Weights of a small transformer language model: rotary positions.
Each number is 128 + 32 x the weight over its row's rms, rounded and kept within 0 to 255. Layers, rows and columns count from 0. Numbers have three digits each. The size before them is the row's rms in percent of the matrix's.

# layer 16 MLP gate, 448x160, rms 0.134, rows 107-136, columns 0-159
100:172137116136176103072115153131160170095105116140113113154090117106075130141093126103091180074079145107111169131169092103098134086197121126149122165087159173057128087096114078096120147073126104095082128150123155182174151113156101079068123102147141136106121155141135093130102124069103149107129061136149032131108163122107147196126179129060151172147119107075161164109123165127147139085108194119158115139063119096145132142094129111098179161070097102156168140129151090137110142132131145
103:157117118113151167193114141143195125105128114132151084174056088101105087132153091128152175186116170127083180093120089090126094060105139173066084127153135081115148126134147188158159111149091099159118138141201112132072132120149106129108119102191135118073104112172063062099105218157134119128150131153133105094104182129117126173074097101122076165123117150128089136104127094168143146129096122129103181156087130161077114128192147092150164130158174122124134181132131137137143108128100105
101:107090139120166152115129166114193165148124131128130151154163106136127127077120143098099090104131143162116168171058092099160089076153130140144201159193140160091119139143138159133112171092119091102124151035101146136101141167177176170122124239178107097133136088103099113099157111153165178160110125096168101058072133105106146055148112103126110133117126079130056140135116111126095101131111145178138098152128165113130147137147115067148138084118152125104135067148084114115192103142154106
097:158118172193114131108105113105139102126120168145097135156132084093143169111053153138140125128148107144126113199183143154096112132155107097121165122140134134094125126099133096139116166139127128120109158181178084104171100148097197118135161082157128133191110085135128102078108112097159141137138096106177143129095126096211178149101130147070101115100178078143093143109119117110141222123170151198134151185141197100093111157080178120113182096092162107131166088148071107121137177111114191
103:131085113163156178094126130092106139158143125172146143133130114106123116088099154096146126140112107147132133103095154163121127136117110123115106100131078109106114134099130074147158113135146097135117113156090124175116089124132140086080157164177203099181113115117181161113134165114157101133119113030175153119108160078120102135148192183078123160101183085131111167087054170070105219080150127140114156186104152146124175168066063161125181100117094120171165175138126139165139127144188098
094:198129106124127139091125082100090142119075082142118141152114142117095166167178102175167127182167108173129148087093049171107118109166131068123071168103173152069125152160192217155171140137082130100139068160130137141125104153128091154096152163092145109179156123112138121089138102159099170094094138123151142079087096175168162112121184123141124157103152082128116140113102110117124159078058138100078152149117108119103105159169129169126110123153136132188128093114081139093134119059108130
102:107113101137148177130153102121195125130113112096138153132066146145144161184160109139160147089098133172149140160158076170095188099094134146125067044117184119126114100163092144124089129169117139155141130182138129143135136075086128102148081120169130116163068130185039130103112183140138131127154149155119090103109147125168154073124170106099169199172164138105138120142050157117128202175105115176154154123124125129157062119160111128165163090131156163134189100155116099165126108156158147
107:169119142175098167142119097113203150172099111048130103129120123085106107147096137168131140099132158146185092150176145151085144063178095113072109128154158106064172103150102134141168128085082102118089080101132123184111106124120137155093165085168169109116062092057099151103154171152133152138121094064174145078110100151136146162101127114127088142107134090085106107118133109179064163141138097144104124125107122162066157126170182110133157148096180148102152133145141142131212152125099155
100:133095124104090161138060123094163062099126135160130094135067133071164159173193154103129112122145090092093150086148085104183139076107113110119148146138133123079090126180186122107068141172100089093110172153130137155165128103148160078122093147144144104198147141120127161115137150173124140088110111142163150113185130129132146127115065135112109200137150080056093108109128084153120140131119128138196113118115130131064143123150154192161213156151143095147169109070128133103120133173063128
102:162142112144061097151102081133137128169078134124118178141116112055105138106113129145119109181134159129137125117121138120089059134116142087159102110092142142124120090123156138108127146082146102117088174133088200157126130156140166128095137141095118169147084156111089130107097123081136188149110130123149098099087153215107107148144140104111119147084148108099220136076144207104097110142162128155184143068093202126075128170171099138161106107172112086184112145125116153150066056112072141
103:119090138139140185114161118080146158176114153117124145140148148141151136133108110124057074126098108113141073125150156106108155113162197103113097103185131148090103170123114136152140174134140164100105119100140165112067159128099107185120082072191100108140157110116131138102159071154143061121112111129128131121116125117132123175179148143064153200111093076125146189153157143063124177113159109124112166119160134074108184115123106117111139036095157052164220181116128094141116124123121109
098:118113166109135123130116141134117135158147102180166085145097146129134180149141077161108143161145163195097089170117121062127090144212090082142091156098081174121159148123137104109103085133136182123091142149128157155088069116050165192137124124165099084185176149126145159122124069142130159145139072135136191122107127141141165151107100109131156118074150143122114150078099179122115158144137147189083113089088094109111186184168071135135146150121166110130145068132158138173087196135108133
097:109132059153126148140138110115088112131098089112139120143134096073147114096113128148176090129132122057135087121090096116144158052117129104139108130090144104163114146083203101090164171152109153163132231100097181169121093064129121125144117093144142147122172081172125132093112171113144136146074137156137109118141153096158206108138075178069090121096097139135102177116117161166134098145096125043167160151151123123120091152143118171117183151163187131126162181130100156181135125083112166
098:119113144111116144151072111128100096099094108156110154091148162034105134140122105133133097123177106113156114080089134138173102142122154178175128164138162155186092118168125205133146169164125135142137138143082134116137160114150136085150098096131107169111116111064105171112105159190140110152125189092170128146157145146126187134167119114083096118153160115151180153038190155115132084137163116102162125121153125126136118131165172088218086134152151177173101122180100193150160059132139095
095:135114157181104110092121083194120104116114113148089158134121144137119074166135092145134197137126106084086143143156113171142128116148108119155169116128102161084130137179141172110155108131125113124128166081143149167193071136139031097153154132120142122102118127083106137096037147223126105167137115133136102163169135116093101151131187127102110126088100052137168176178150124142160109059108110154137100108109112087110200131051171115118142142115157107123098118113076132155131163177182155
099:144094184146143164109154112181194080150125132147125149137142128197136143127127132084127123111163121077073102170079149109145143102125058133119160164120116162115097157135099134146176185090151094171105171018186176157127146125191124113066069173164145200133127096116091143115099150133136080152093148110159106112095110123161140149113111135106118158157076113159119174132150134129103147116200124159127085172144181171111122115143188147137075108130120138126147134101112140112153187197168128
093:136059128071120140098155084109108160110111137141094138099123135110169097169082119117163152178100172101200053123160068142144120142073171141186131156141171144099123101152158157118150135122107117105189106091162151157117075171115039167127160109114100160162153181165080084118105169179093142156131106073156190157135106102110171078135126136081150136160179140188135150138071144178101151079053128117150134146151161114132098114160142131139129116134147137150110122152140114119194107156165139
096:157055112166131166166156104187092091147114080081113132146095117131106130092146068184164163132128141136117071126089176132123126160155119098114064201159155163109090146155124111149117121093097073107110133116127131159170145159113182113124138177150143126184110142134192120084153117150157099113124093087139130082055103150116187097141135151108186063140088115129109184119139098168149161098090078153099181079136145155110113155141067135153163149166142112100157112167067169157145127132105064
103:134096129138181145125043168107101120109096095090142116156111109116164146072082125092120133168122111156110100112122107188084168108118123128085129111112111087113180151151086134101106140107142159089123136154091080146157126098122175124086144052164176152096140173086124100129108121217101127085091123072129101126098156126115133091113093125198142174165162103116129171063146126176149184105115095155103137191102136107118039107117140156145098125211107105177173193091135121157124139120125139
096:162116076095113095123129132124181160149151179121129174139096148041098171068146110149132153143136092068167096107186135066097173096178142105156118072131151127060145127109107152159124081053131136153109166094081127133183145064116137176155128078148135083125145128075184093108110157136150078128099149110131122187131141122091072141112115133133083094121136078161120115048134104083126171173112135135158092119184173106117129127116128126157167089140113118142114188081157160102100136093143127
101:148125164151080125080110137131141171088119101132100167090117219139117093122091134100089170144076209114159139161169121130216144124132155068182093142139111167069125184141155092120124134129136096130074136105141151103166148136158073165111114172203180107096074156104094128113155080111123131178143118091110156120133129140118141133143142150062155107118140111131145157099109149096127167081167110175133186158090160112142131150187130120134116166190127085110134134103127172125084059140130062
103:164093127147123108107153166090172166161140097115120106155125075134135116106130117129153081181106166130051107094148162142129128121164143112103170103100129111068112117105119149147108172113145087008131124170146089156062163181117086133120165112087114144124114161131160181078081110172097146139099053147137175159098149104132056123130125142112119160144122092118097214091083132128098161113153124125124083176092127183075130109098093140132141121134147100173144080131068147071121185097112130
103:155087139125059134109118123135180125118176098098134100126146146157092096159069196144128167135087148119138131116094104154114115178143096190075155113125110083089131116134144120157107102090171127161132154166093212123092078099079204068142139102139142140120130071129124146100141170103140135102141118138095130092159096079131134139094134114126151244122097141053091110172123135128163129103115131173119143155166149118098123122114072166139147096151167128082093148088076127155224145169142137
101:179087203096124131134144164186154117059193149117138189128094133154131129165159117132107134170108142109125129161159178137091178157172090143139138136082101106087067131100082054095083157123148099170133132114164160145069139132146082116131136104216132122054113120151121081125118104124109122129129081119065131096089109080177178109122141048137149143115083128108179139146121127161123125117145167150138130212104159149138160157132058140082179126116140131176139136163122104140122123177138138
103:117098103160088121101152137152166127092117125148068111135084083122109122158100128088102133138118159068045139133112139171187172109144159072085134178159098179183127156142144118096130153145144126115166178108085141081144171129091096076084099087157226121125105103145132080100169112143132143138106109124158109088092230113162164094085157087096142138107136129144163131160123086113130095147107161108141158148113155066123103132141188118185131079161131113126096144205122149103080129176150119
101:120078075092126120143098132123084146077112164139108083150138141131126120166047141155121101156100213072080167134176116142210166162154124107116152154112099079109112154172163117158178096128086172128114095117126134093147134082107195172130110126115087104115085172145108115112099164102136070122146123135128132138133092204194131095134107165048108076113178081122122164102155188183078121132120113108094138150122143102127166109103135077158204110152141114162152121142124165122139141151099160
093:111081165114220149099104137153139148160141134136189153149120159124127048083069102109132139091134111128151147204074131136191172140123076105081087057167135110125083122151158131112113141142105156117181148091144203131149124111152098105087102123154148111114073131128111150135103095113123123139141101128125155141126125121103120082125122110142182157108120125152116155109144056108138170108117038102102110157128179168121105176147116130083114114091111109179132188150160200150148106108224091
099:166131136148131097133122140178131058246125127136187154122125117096110166157142108141100140149114069174114080106091157083104092163126097164172175095127165130080179130119092189125122135158133167086144095045168139059093152112154126138128151097158110164135142145112112105109144163146152079150109120099105110097155112114146107117114102090133071110131161143146118142170145149121115188104112162161070108196145185163090150066090141121105104133159143122131188050156112136099154131070120108
096:107093107165139102114111106087131109136125178044147139167179117137160144170114148166192121141180116083109147135145106142099101096107158118114119091120094089097152141145107121091069163144114113109131085132178090120053117150123174110140118123207161085116148149147163090135113143110087154121141104180142151094049117224137131193092108087083122173135126128122097154109143116097152209099119116102111170154096090155145118184171137114111169165096152111084140113135072185159122157191119114
096:135110072134121151120119177155127129147107120114100111125073156127124147157149146116122087120139130115142125152106116123117086161163155106146050097114160121141102127114115122117094086138139146128073151090142145111083107123146189094082092168239123106135120103081128159118098095095118113188106069080164164120159095077133078110039152160121128166109153109037168135147136097166073150161073094201139134142135161150137153124148092082151194112103176124141185162137148099120172124093104188
# layer 16 MLP up, 448x160, rms 0.135, rows 107-135, columns 0-159
098:133145170110145115099065166123147150137119154113103140118139163180101084182174133169083121076102216112119107149084211121127084154122121151155086114157094094129068161088051126153117088133104183149110160130069105102051163088139100120178125102177146179127195120207082136134124131179139202124116146157105186130140150157111152109172114149175134078096107137146115091140121128142133103120162142121117140140119129140158121064102073096134155138062155160111140118122126129117086105150129136
101:069118132105127139092164099103090157094118125133151155071150111187137178163107099118179137061118072099151136165122082134114100054130100147116110128131080084189094180122130124053088099155085109130157096141087189151108126091088098084130112126137114104156134103152140157114119107182149128088179110096093114112137116092143098126138121113195153096145193091124176039135128147117109130147162138129141170086109110090194140162118122132159139145142116124115111097097108131120112040104204070
099:095108148109125132091075073080103161146069154131080128125104189105173145064090126142152146142116152153142148062148158100145145181206113158208188125141141113135175179138117178144120218125144129085107134086191120158086118130165135120119150106107108137162138136095163202121117107093117107170131136066109087144123168128135089143115182163092139099188165112156145114113154143103133090089130088144122112146175168157138137114047117127079126079158134122115178107152160096088130091135120134
102:084170147174138158137076120103094107187120062093110148119157135108134150069102101145112173098094093080104125152194152145131092103120122164121140130108142100152134073131144133090092154058161115132141166115157125111137135126171098146114137091106126153119109138115104130131129145068134152135139164176129063115161178118139161151142103161137130163079094136079084168212155173163159130157117092185145115209161203154126107162118155098047133139092133157172136089162122073178091181123102168
105:110071061152108052092127139130119182100190097181127134182147126104135166110117124080190113123130085119130182168098157133122147076100088110148128154174159097148094176117122126164191127184101138141109160134120121119118146150078085129171082169116097118127160090080164106124108131098148149124116144122183168073145075100149199116104127083136125097136158180112160174088077140146100141181143114124096153147176083139136115174144093090143151141085095111141094142121135124128144114087019114
093:123179119091135166110139123138155158138110145087196120090128114079168115101127091113125136120101137130082145174093144134097142070115101133110136141150151071127146177140079162163050164170107155143105129098061130078157123147121117133158204085127133147142103177119159142113110164152139150177158147177089134090154159120109158113091110176123161148160155124132102145134140061129139106134151071107080173156199144097103112174122114145109167075077129141122093093206177181200166129153081186
095:140096103189136134106132133111152139173122168122181098134098067116181112171189094117128084147109172147158153159090134149133115132173116136067186142131103052143109153139134213129181160161175185111087131166181121170126124122161124086128127121215148110161081119132116104097126093159129156127079119150137102052124129124132161106143089162079148104075081061092106120072117144118159102183155104149160136154146167191094110178141095173159163106122139116096169108125144121136134076128127120
096:113143202132168087155115138093182120113091155152095138155097147186208105114171147138164158140187151107073148102179124177099080122163085148112126134130111102104105135142104119090139091191056096108085142115143126091126124092110098185128151134085107098122159127111148193117182139137181117114124118145095129152161065131163150196168131129148116149162123100106145144088139123126128081137066125143159115091075134121111135171095118115070103152100161135117154080117074195218145155101087099
111:152104139163093060113114090075106066102131113147148079152180109068103162091160188166131091124157130131135147070103081173100097051119083081089119176127082099142126168190133107155099136087123129123095100154077202104150083119101135176091169155157092129134122145131082067123115123138158135142125146180124122097153150121144166108099112129170122135063151113153167145139164117142141100178154089099098099127086134141129090161164048157077112161146152108158131162156051145139141137155125136
099:138145119105205161104136128127115187146110195170141178164114144173106155150155139065182115093106143141135082114137137085104130162124074148170093131121151117134128147118184123063149125094162132101090141129193139107125149127039107145151105159133129065088125133141060170118072145051134120128139137084138129147053178152108120117164103187122146125112118155098061115135136159135146121147122081050106107139145106135062069103113159123141119142127074146095147135146155120048172145149135095
101:151139075099136153169110136101165113130133072156143084075088093122184178092067130159188159132136168126134137159184134126033097186132114138139106166044128085156117177144092133086065128150143105138130121115197109130169093160100095122120099127116057113134173141101078086124077089135093138074128109152124123226147127185134132140123140102141145130144127083096131129094091102132110087123097139124127176178102121115189106149098067105129093156156156114119107121139137131084164109092116131
100:133139154141089088157127122136099134087113117093133150116118097142129117053095171195116118127115093123126078126124118174164127199165167173142115109098170185174159114146114178115141079068148147114109105099128167081147112150046106112119129182135118141140105103093173189122103124150142130151125121142154082098098174207155073112138152127142103120182151157197142139083187153124124161091084140163182100098126141104158080150124121082141126112106121108110129100138148153216116125219155087
096:122169135120118139134153079119114118218124174113114144151140098098135207164140149141094123105137114075129136149062153114082178160153075138070116124157132130073120051164142118145129106121097144108115140159090087117192120116117112145126099167138183165143111096133103136111158067042123192080114144119180129117098106143106148038135139152140165166148182151128057148144123125110118112151105169101109103186139101164065162142095101166138169169149076123069095107130089160141115152120114099
096:094150132129092162111183160129116174131138156154178110108124061208106101160102065137151091101120101124062184117150152103107183133143119166106098116117070096086156129134142140160101206105166153123094140152147119191111110082074133093104074157149142096117128135164103170128146152161133137166119079115129110113110175121058081135133131075121179142119103123081084107133061163152141130119126121118141129128152093164123143094159089106068163155046086098115088158156128085133115131109104045
093:129147152130162146207171154144119122090040114110173070148082133110121163154159133158093094131120079105155077046087156067124143153098111129138131144120078111113093124159091109163086139160122168142129080171102098101080140107158184111120154135179123150144129159152137194153172158143171096161111139081118127075181154156151149126144125106122159178122136205148155072089122105136159105076101201106124140112143066148149159104065145128137151162151135183103119141147167085106154128100103140
102:113131171132134171115142104153171061086085137132096131089143109149099105137105107143088154095136082065126125135101184173112180093130179104149127136174124145116139139165135086171162188124176044125128165091170161152118094158099101115132165148178094145094086110136115171150142132126057126106088142161126153087181100178190114112154063153172143188183122174152144165125091178128145069130098121093151147126072133130122099190120142146106118154152145148105101093112081141127066166162173121
102:163136149108120146189118145109088169114131129111060147103140081118120095131161144157091106120146136067162075125177093122175105143148067099088147163161182103101115087108078143101110082117063070192135118153126127128160073118123107139141209070176130142153155120138086138138130137126115149093098083098104155153134121121120153136068093151108146109074214166161131149110137167085115062103132125109134146138094174195162086093153148127135107129105140176097181154118223102113112147120119118
101:139153108145129154109134076155160126152123148164074132147079152121122132094147146133104177131122143135097154087152139158147176154153132155107156106084154173117134167096065113106080091120035067169149070092188158173112154149093135052120136111131099162154114108113132160117141055101100155100160141073123071094111140151079097152161131128142149164090159141102045142139155141124095109110150140090109082154117162152086125129179188065168137107137099160116125181146131137147179152064065099
104:110142103145050200112136167188112134142177138119129108132149149085168106129102170061183109119142143142147190123181081172110182136108085113170098097132158078116145111147174098158161141123086127152126070123198103163148140091134115160089116149102142129148102103163154121132082131150125074126068119152203137147115074091132094132106153106098158136080138115121065142105184148095129138143168111099134142189167147119095114132109117122185126177086160052170170114170081072143127134145159119
092:078123113127113130141057146149152143109062125111114111174148070065055136137183110117157134123106085088139093154051133119151083136179164143096166112131160151161106193086164186153109154141145143144139127167123128109105158132129146063185165135093170127104154157058138141137096200079111113113090160108136136143118182112150107071105149112098137126133163093116141116100117158062147136103090110060171134099173123089100095139105121171175120073131141080165075125133159122145145063134108112
105:128167101097141148099101162149079144154138162142134152175116166093131131135139214109099095122169140162174124195123129113139109126169120133137131142081179148146068109168125140154099132138052138054132130148094089081135220100023163158145119124118110115121121120093158132109118134095107135089193114148134141098111108180131148122146087167129128089156111110105164129105126108104091058205113166144175160114169191078148123149123146130177193152075120168120168112120163160137090130122163130
099:145125095163169153079130082149151102204146185109143160186145150111088175158140138126107110126158106130096123109116124124129176169153120142137127134176091177075056153125080117179083126090039083075134148086128130077181122133156107135114147126138130128134142132120197168144119106090095159153076098105137137139104161120054093108106157165155128106130109139091113167163182178130109133094116156161108059164135151173064124158117135122107121147068103121147175054132170162117130184140126174
104:092132118094121120211163077152129123130112127112156138107174156140205142141076082158138141134120134115122115167120142092152045088110103123139148143142142135111111092068098170156112128176172186134065174053123167168131061150091101139093085146114152095111107124122078128125117175153114062102184153134092119095146195117099124102145153079149092157088161095080187075159139099112079098103104090112124171114141076108134110117107164142130143141147131177120125106153134155149133093174093059
097:136147124102109127141125151159142180144122072107061154039113124125068185115195172091102163095072112088156098175160124105083147137132133130116136135146111141165156117140143113136112155107162145117145110072062148182161154174124131130153142131141151128173111156084040145145109144131125197133084133084097135123188178078174138113182142168216185130125112114060111154163115131153109121057099125146179121124138098088186094139173151108124138118135142140126092111142139117099135119122093071
105:137136100132169198116147153129123173223133098092190105110119131159060127104215133107113164120154140161129180099148067136119189153137143147112094164129079102103158122126123143105068171121106130137145093167139148145116103110083138125098159112088149160107167136142161140144115135121094146097113079142105113101190124118058112096141124129123164076113057184049143113164106109106133121146099160137075119114080117092126160155178112090087152131092127111048173163093199147125136146158146105
097:128135078147137117121128158161075106095127184126160149109158161101092171178132112152111128144117147092117129175137137129156128122157167114151128137087115148126181102086072075085134144116186143123117150158169127168150080126142166137173124130162170094140108111128147108181168122149146153136085142141094102143115092078175141168141118154040091143133212146094088056140163135181141102128107126158126195164189180151147120127108125135165151068188098198152107104141192108060158136130119198
090:129134159161155130148161097155087140161114168147096154148112135177144139074096125032108148133134115110131149092132098100146100106136161102165193161184146101173100088103150154135137152159138139094130150111147139087156119176130172041084175165178103183064122084144105143139153107136119101144096129087143092175159089118111165134062082076102144160144177174157096099067181129074161141108100120079104111140136203130180147083084115092127137153107156116094126136116121128149108062143168123
094:168132100150122146097128111106173140088098104098098193131138156189189162106137132180130055160130166173123114134146123125092112157130171083079109144125043139124158143167140071130092125117053145111177114144116093104063130158073150104130104141097129133139148107178122082124124179179118171095108112075197118107115149207088111128232132124200185113110080109145148105159131151124135093169106116158155120180119147131140135131145144106118117124145168176090156157118165115132150133126088150
097:121136079114138192066054081181127099181158152164155154159075159090146112099125135166079127142141177111133088105108155139103168102113157141123091126146128112079157138116140095107146128193098126152160105135120167149125110059139138118091190079125155177198164111151108081125081108098093194144132121132108130138141099119076116121144101085120140111163117149127154145122158102079038125138180113161121111110123149159102107121222127152113130130144191157085127176155114188180136169109088154
# layer 16 MLP down (transposed), 448x160, rms 0.132, rows 107-135, columns 0-159
101:127112150132162128139186106106134125154136154110094166093122125156106138095162074083165117146148175115183160163135101114122142149110201129081162080097119142090086132167095167129139155153064115155148151118132106098118102120153108139156099091143141125095155215141249167142098113192174057093131098100106126103208088227143087160116180111133099137203142121161113152114090131126092144113081116093101166135155131126083107090156143121144142128161128134125153108158100117124142096087116111
104:149087102083108119122150180137119112092097175150116110162103143128133126113120161201200108102099071119100146129118148126149126127085118138178171134138114138077160102109126139140152099087175107112099132158080137120099089125122151159091106185126116097126098141169081121006133097099112103161053103112093129163124095140092167141131132072070183127178081107177172124125127113139178121087151127138092180122160103130124077077129115151097126154188118112143122131186148225141175162136135149
104:209069061187143141115164060105154093197126107192133140120100129098170157196126139125082086136137166151138138177080153170145138130133171139115099090099125145097105124155108121098096153150097140165140149116083096090135132130091127059156158151115132104191155171192181150082165128125063147115163086062134137100128066131145149142125149162187075154150108091092130083143158096174114119140083112144149126160121090109128123066141089115181109142104141148133108140109097149126145139172163112
096:134165100162105121133159120141113170119135095138190118133146149114076086079106131069120117075120069135077116085099132150132132133113123137060091148116113091121128067072114139153084140142055109116151131170097109136116102120112175111118199179101087168100100116113145140140182153125091167162150165082121150161160094189155142181143154164194157134089124147140115177161092136135119134172152050102175102169174130141080147119164148111136082073141066134106083088141081093119085121176161103
105:117120089107046145153082103104099195121111140138092102103095150101136176113163099131067166208098180135135130129089189088199090116097116150116104133136192130171195168176160150164107108179115147122127145121147144057111141153058113131169105125120144130113154116145159040166081121093133200146149153146138139097119098112123150174088115127107153220145178110112137143121106130173127082204159133109132108146135142110170100142161127093154111154094096132148119123111151161129128092122105113
091:116151095170122142174083107140152102132099139099128085068085124108136150165140123161126099150178132124164173103189100158123073113117126147086119158118144134126087143166187087120125114154099105079136137118088169177127088148157122130152141181124105150195152105154090126072166138118102146082123152166116154095119108094136195120120120110160146107092019142165101091159126077153127160145013091113122105118100028100154120132199166139141118113127153134158132149073118118068147145128138126
089:108141146155121114179106130119195117149078104117108117056087252123226159140167074190118151114162119143152154126123118145154098102135160121079096124076159156159143096153142103107130135201148155158086082119123134145115169119122141144129130136167085140106168154146163093120113141150109152135145099082115165156120135109109138099116116111104146152138133060109158193218195125173118135125090156122139127098121117127162161185173108156115135131145114117101179138114156148087152053097162087
096:114144146117159123099156174140086099158162131193160124085222101104081104171092138132172119092150134157133170179116133119189202174094114087134087106146148128176108125130148140142118118062139106050178120085109135115153119120106102130121168156141170101070129099120129190108177092162067186124079134085196152100044158072156120161119129121171129068089158111111105119152160107130150132140166126167114096140136164109137164135130113103149107122126118137135101080123077154164114158178136117
102:188126132152119162161133131172114103097111106089172118163078122071138115087128090133164117089161079109106129116106101163130096109113095067149150113080158146123135159161142167133103172115111129118153106117098133167082155081121187098118160140142109126175151106141148102248166140132145087126154127171237202124125045123122099161117131118090144153151106097085116088151135096139131110166057120115146064185109103091133167122114091113109182127119160078146120158098091112138142127148158076
099:112125196114146141172156123152155094162148139076202103072143126103162171125162160153138128183125137144132164075138091116110111136109093079157103144145139111161091177136170150213131139116106173079139075083144124086138101074145144147079116050107132156147128169065120121108138107115152170112093153135122094076178134100158184089113138091130174094121127100127091113126120192194169111126072137168156152122146135045122156144088090125072119126126101105144139109145158109080151099153168078
098:158183139121190086067135139152168145141148117132134070118155126104124114125102135196100129126151103077155114091146077097102077115161154096108139126143187142136157097181134118077090149135162093101101103063143134153152106141091151079154142132121160131134109171089132089075174154142144130126132116140095126086173130154121140181099113134143130111134228140086131129178103130112126138059154136154129168072128094126084131152097069153091137180138152105124204155144156070097157168041059140
100:161129130106156137164105121074174149145100064155165141085141167096085191129167111123110134146121172128141118107118123076113135113171125144134093131097157135096103129131112059097137172156072102153160156123121130166122066155112115169080127093094165177144159153126113171135133186155101154068170132137088157151193095144158086100101128095122124146144162121087156094085016130115180163154158119153110170089124090146173143133094080128091107133106102116104103064088170147104080080092193119
097:126143159156100204094157082162085121183142132184205089122112183137112115140106135121144125112132129140117159147139130154136103140138149045120119101120122125078136141200173085110146138132059201064158136163152167131173130108144117166174153164156115125184079124096130107067104084113158126106082093130150137129111142171090144142135164134142152067121074089115201140094109158092114113105086120187114109094070069124153174096136168060112111165121104113144108112115077151142106137129094151
092:213130156121138107169130191125120149085169044112143110128099149149139141143113128121160133172083120099172134117166138159127121121130089078088158161120110145099144136123125087119159129209104140151149115144149113120110101094163118198170114133084108157109098103138066130035136123125195159103135129110108173101137122143224179177168098119122116108120093164081149118159161123070187132145142137104161156104139140102126054151086148034146121138120119160155148097157057144134152110116155120
095:205127118147116114096051156082155153147130150070041104132089130072124136138153087129136146164162093115131153105219114152214137138131100090112185117117089117149139101018106107131149103126182111101088165110148175098155068132113138088164115149121091124101179126155048094138162115094099094127128127141098104141130098108186175148147141148092124158177091160109098156136163100129131103133168113134106164109115134173131145102138095096162098149120124143195156170150123121109153107136164143
101:175110104162121139180131159117147090143133127085170181153144072130108057146084180166146092096137135148185118147113130144110114172149107106081108134099146075125091186160116152129137115133109075123097108137121094099138153068161075109124116118134084118177129124135193141228124133205112072057124097105128117092113139186159113149134145150121161152134087167166094071171096156125163085152117196135114161088125167136182111126089105125124163103149154181101151150110127062173141112145118161
096:142105121090139102122127105091087125101114099134057124144172099154161091077077118148099141106144191063103093081131132186145150172097137146143148091081194077063192097139124149044138106165126161109095112100132158139093130100079145152094141168160107122144116145156107068210128153160058107147123095109100056071149113134138107099117158143136105075142174122154124161147175120119113110111142150152140192144090137105194144114131094131128176114138121144137137160165125080109151081094153093
104:062106104161109152125126131106146128056125145125087130123150137158192148132140117095174103111083102103098161154121119159107107118126176167151154104112131133165166101130150132116169154144135128191117148161131144146160130111092109086106099043106123192096132126164075119112131191136128191129134115146095156142075072125156157097129155119066118124167070097191182169083103076163119116132148136105123117127154082171096152147080097117136148205123067201102089138152088193069104155173126128
101:093137117143137071142102140075167120159094206036145093135159146157096136147151042153129079095121092114122064149134086107120171122145155059134127123160080134098113134124120144106079161141170162056179134154083125129112125133116149103145148088100124126158057122143176075199107140126173162126176101073127173100104117166136137133127140126146113133190125197135130115109130082143136118124106167062140144154169175159132113126126123121100170152130178165141094124110176118108119119132035126
096:105104109188092205128132074125064115134108110124217143104133129174101153193141142139149120063170170167098093085120124098106125140120123147104084116089088132117164138115090092147065088178088097175050101117154155107060099085102094162097136123133091140120168080158180118171090096148148098113204124170164097106106106118158145154108125127116126108141171109126133177118186113147121128104175122158094142111066112118122192143129144092076153114110140130094145089090117158101130115124185121
108:172092131120122134142151120059159185072135164051093111088152110133127130117143077099093101094148146110168108136179119078088143077133149169079110157101123184125150113119061122122087081138101178117098136093096127087126107113164023072112148098141084115136075141135105159086135184122133164069170052095093139182134107152165128186130148118125134113144179109079162080139084106161114104110156154161164130075110086128148101168121139112118104166134086124122113104111151155116131086161127108
100:097107178143129162135072089124133109121166093073126151096125120152146149130126144117127148148159123189158159117147095161140085121129094089162080089129166089136183083110129108187126136179120142174115095131148084178088092096132139135181155165140172060164123125068149102231198124110122076157114154109185113029115137153183166124127122160119089127148132098144146066150097142129186128141166147223151099140154126088141132090124113162134139136166108168157130134125103101125119096102130159
108:133110116127116127117200120127106166133144138109145095170076119044078129116091178122126147070103108089140118190116138132133129150131205162118148146125058128099163142103157110125136119074163108083105152144129153160116077104133135137176163107146142142141115105156200110083103080136140126185127114160106139135078110121092187167141149139098140133128101099092086186165143166078133104109076067167072109104172134131145168125050048063104104105090140084140161137159127130094092132119156070
098:105070130091187114116150045084149178107218103107093097123131143133152130170111100103104112152140154168096099092128072086124106118153108157102088105127163035133107098118119217122126152143129102091114191176172122137115141156124143185144109106098151100102142135075136083044150161125131148117163115149142063130142092128135100090141131137164086131123138117098095105088162109108144160113130136098134071161113113071158099087146165118169138111160142126154117145148222087164144085119109102
102:133112104115098157150100117102111109125109120120055085163105123119111139078107122082147110120096083144135092128139148147090137130133132118148177133142178130087171106138140119122162131184138149134142129113115119126153116150140103183198180183197164099142124117157114115063150141154152118096088136081144127139098224143125139139166078153190193145168072073137146110119065140148114126118081099115081176129097086139106073094121138115115116217119094139123162059132145189101039127150183118
101:132095135079121122046164132070191126110103170149211154188103081139096117075153101141142155109114127153171048138039138146143117117120068139188140126177081095169087141082139134111116138137129124135126139116141132138097095102121063118123121104105089101094148137124144116195128144119094138100120147134123125183075148133138123161142145147115098125111103107185177170144112046069134187147163160124114100100137152152159153173156095173133148094156099139113162116062136088153093077110137164
090:115147097141132165120120127126137121091116143109110133135092145152155183178132129149193126120119075122169104134029154081125158151106125101137118118146110121124193153168168133103137134146145153081171108149069159121086159124116161129144125175162180155168132084151137161147134094147184148069179183088059185056094099109080087132143170151106130122118112132075193098153121097145097079121168137099120152130165131148088050142176126132106111184152120143091153048136130142121118079143166077
098:172085163117134153136184179112124101186124159122201090130161061117050121146073095168096162120153123152122135111162133112130155174107085132138123102156216137164143113054123170144132154181151137155073100081220142130129105126137108134159120158146134120189114164111125157053133120160164166134165148153086082161132185098124134110089128132096126115191160151139086084121137109097173151139149156112081105124127107127149116100136127104126147142134103084116129105173143124109091207126171068
099:128150181170169112146110127104128158132118151171169133119146157152148097119100117135129105144157092142131171167179112233169117136048186107106099060105097087159178110161152119144124144147147133065157108126147144108166122169127093118125154202177115068135170138129135160170155107151143138155163124090196171119054064145173121165151141085149166124154132071143154124085149156150184170135120099130089178090144150129046156103089087123145095149132159093120134106150124121116075135140132142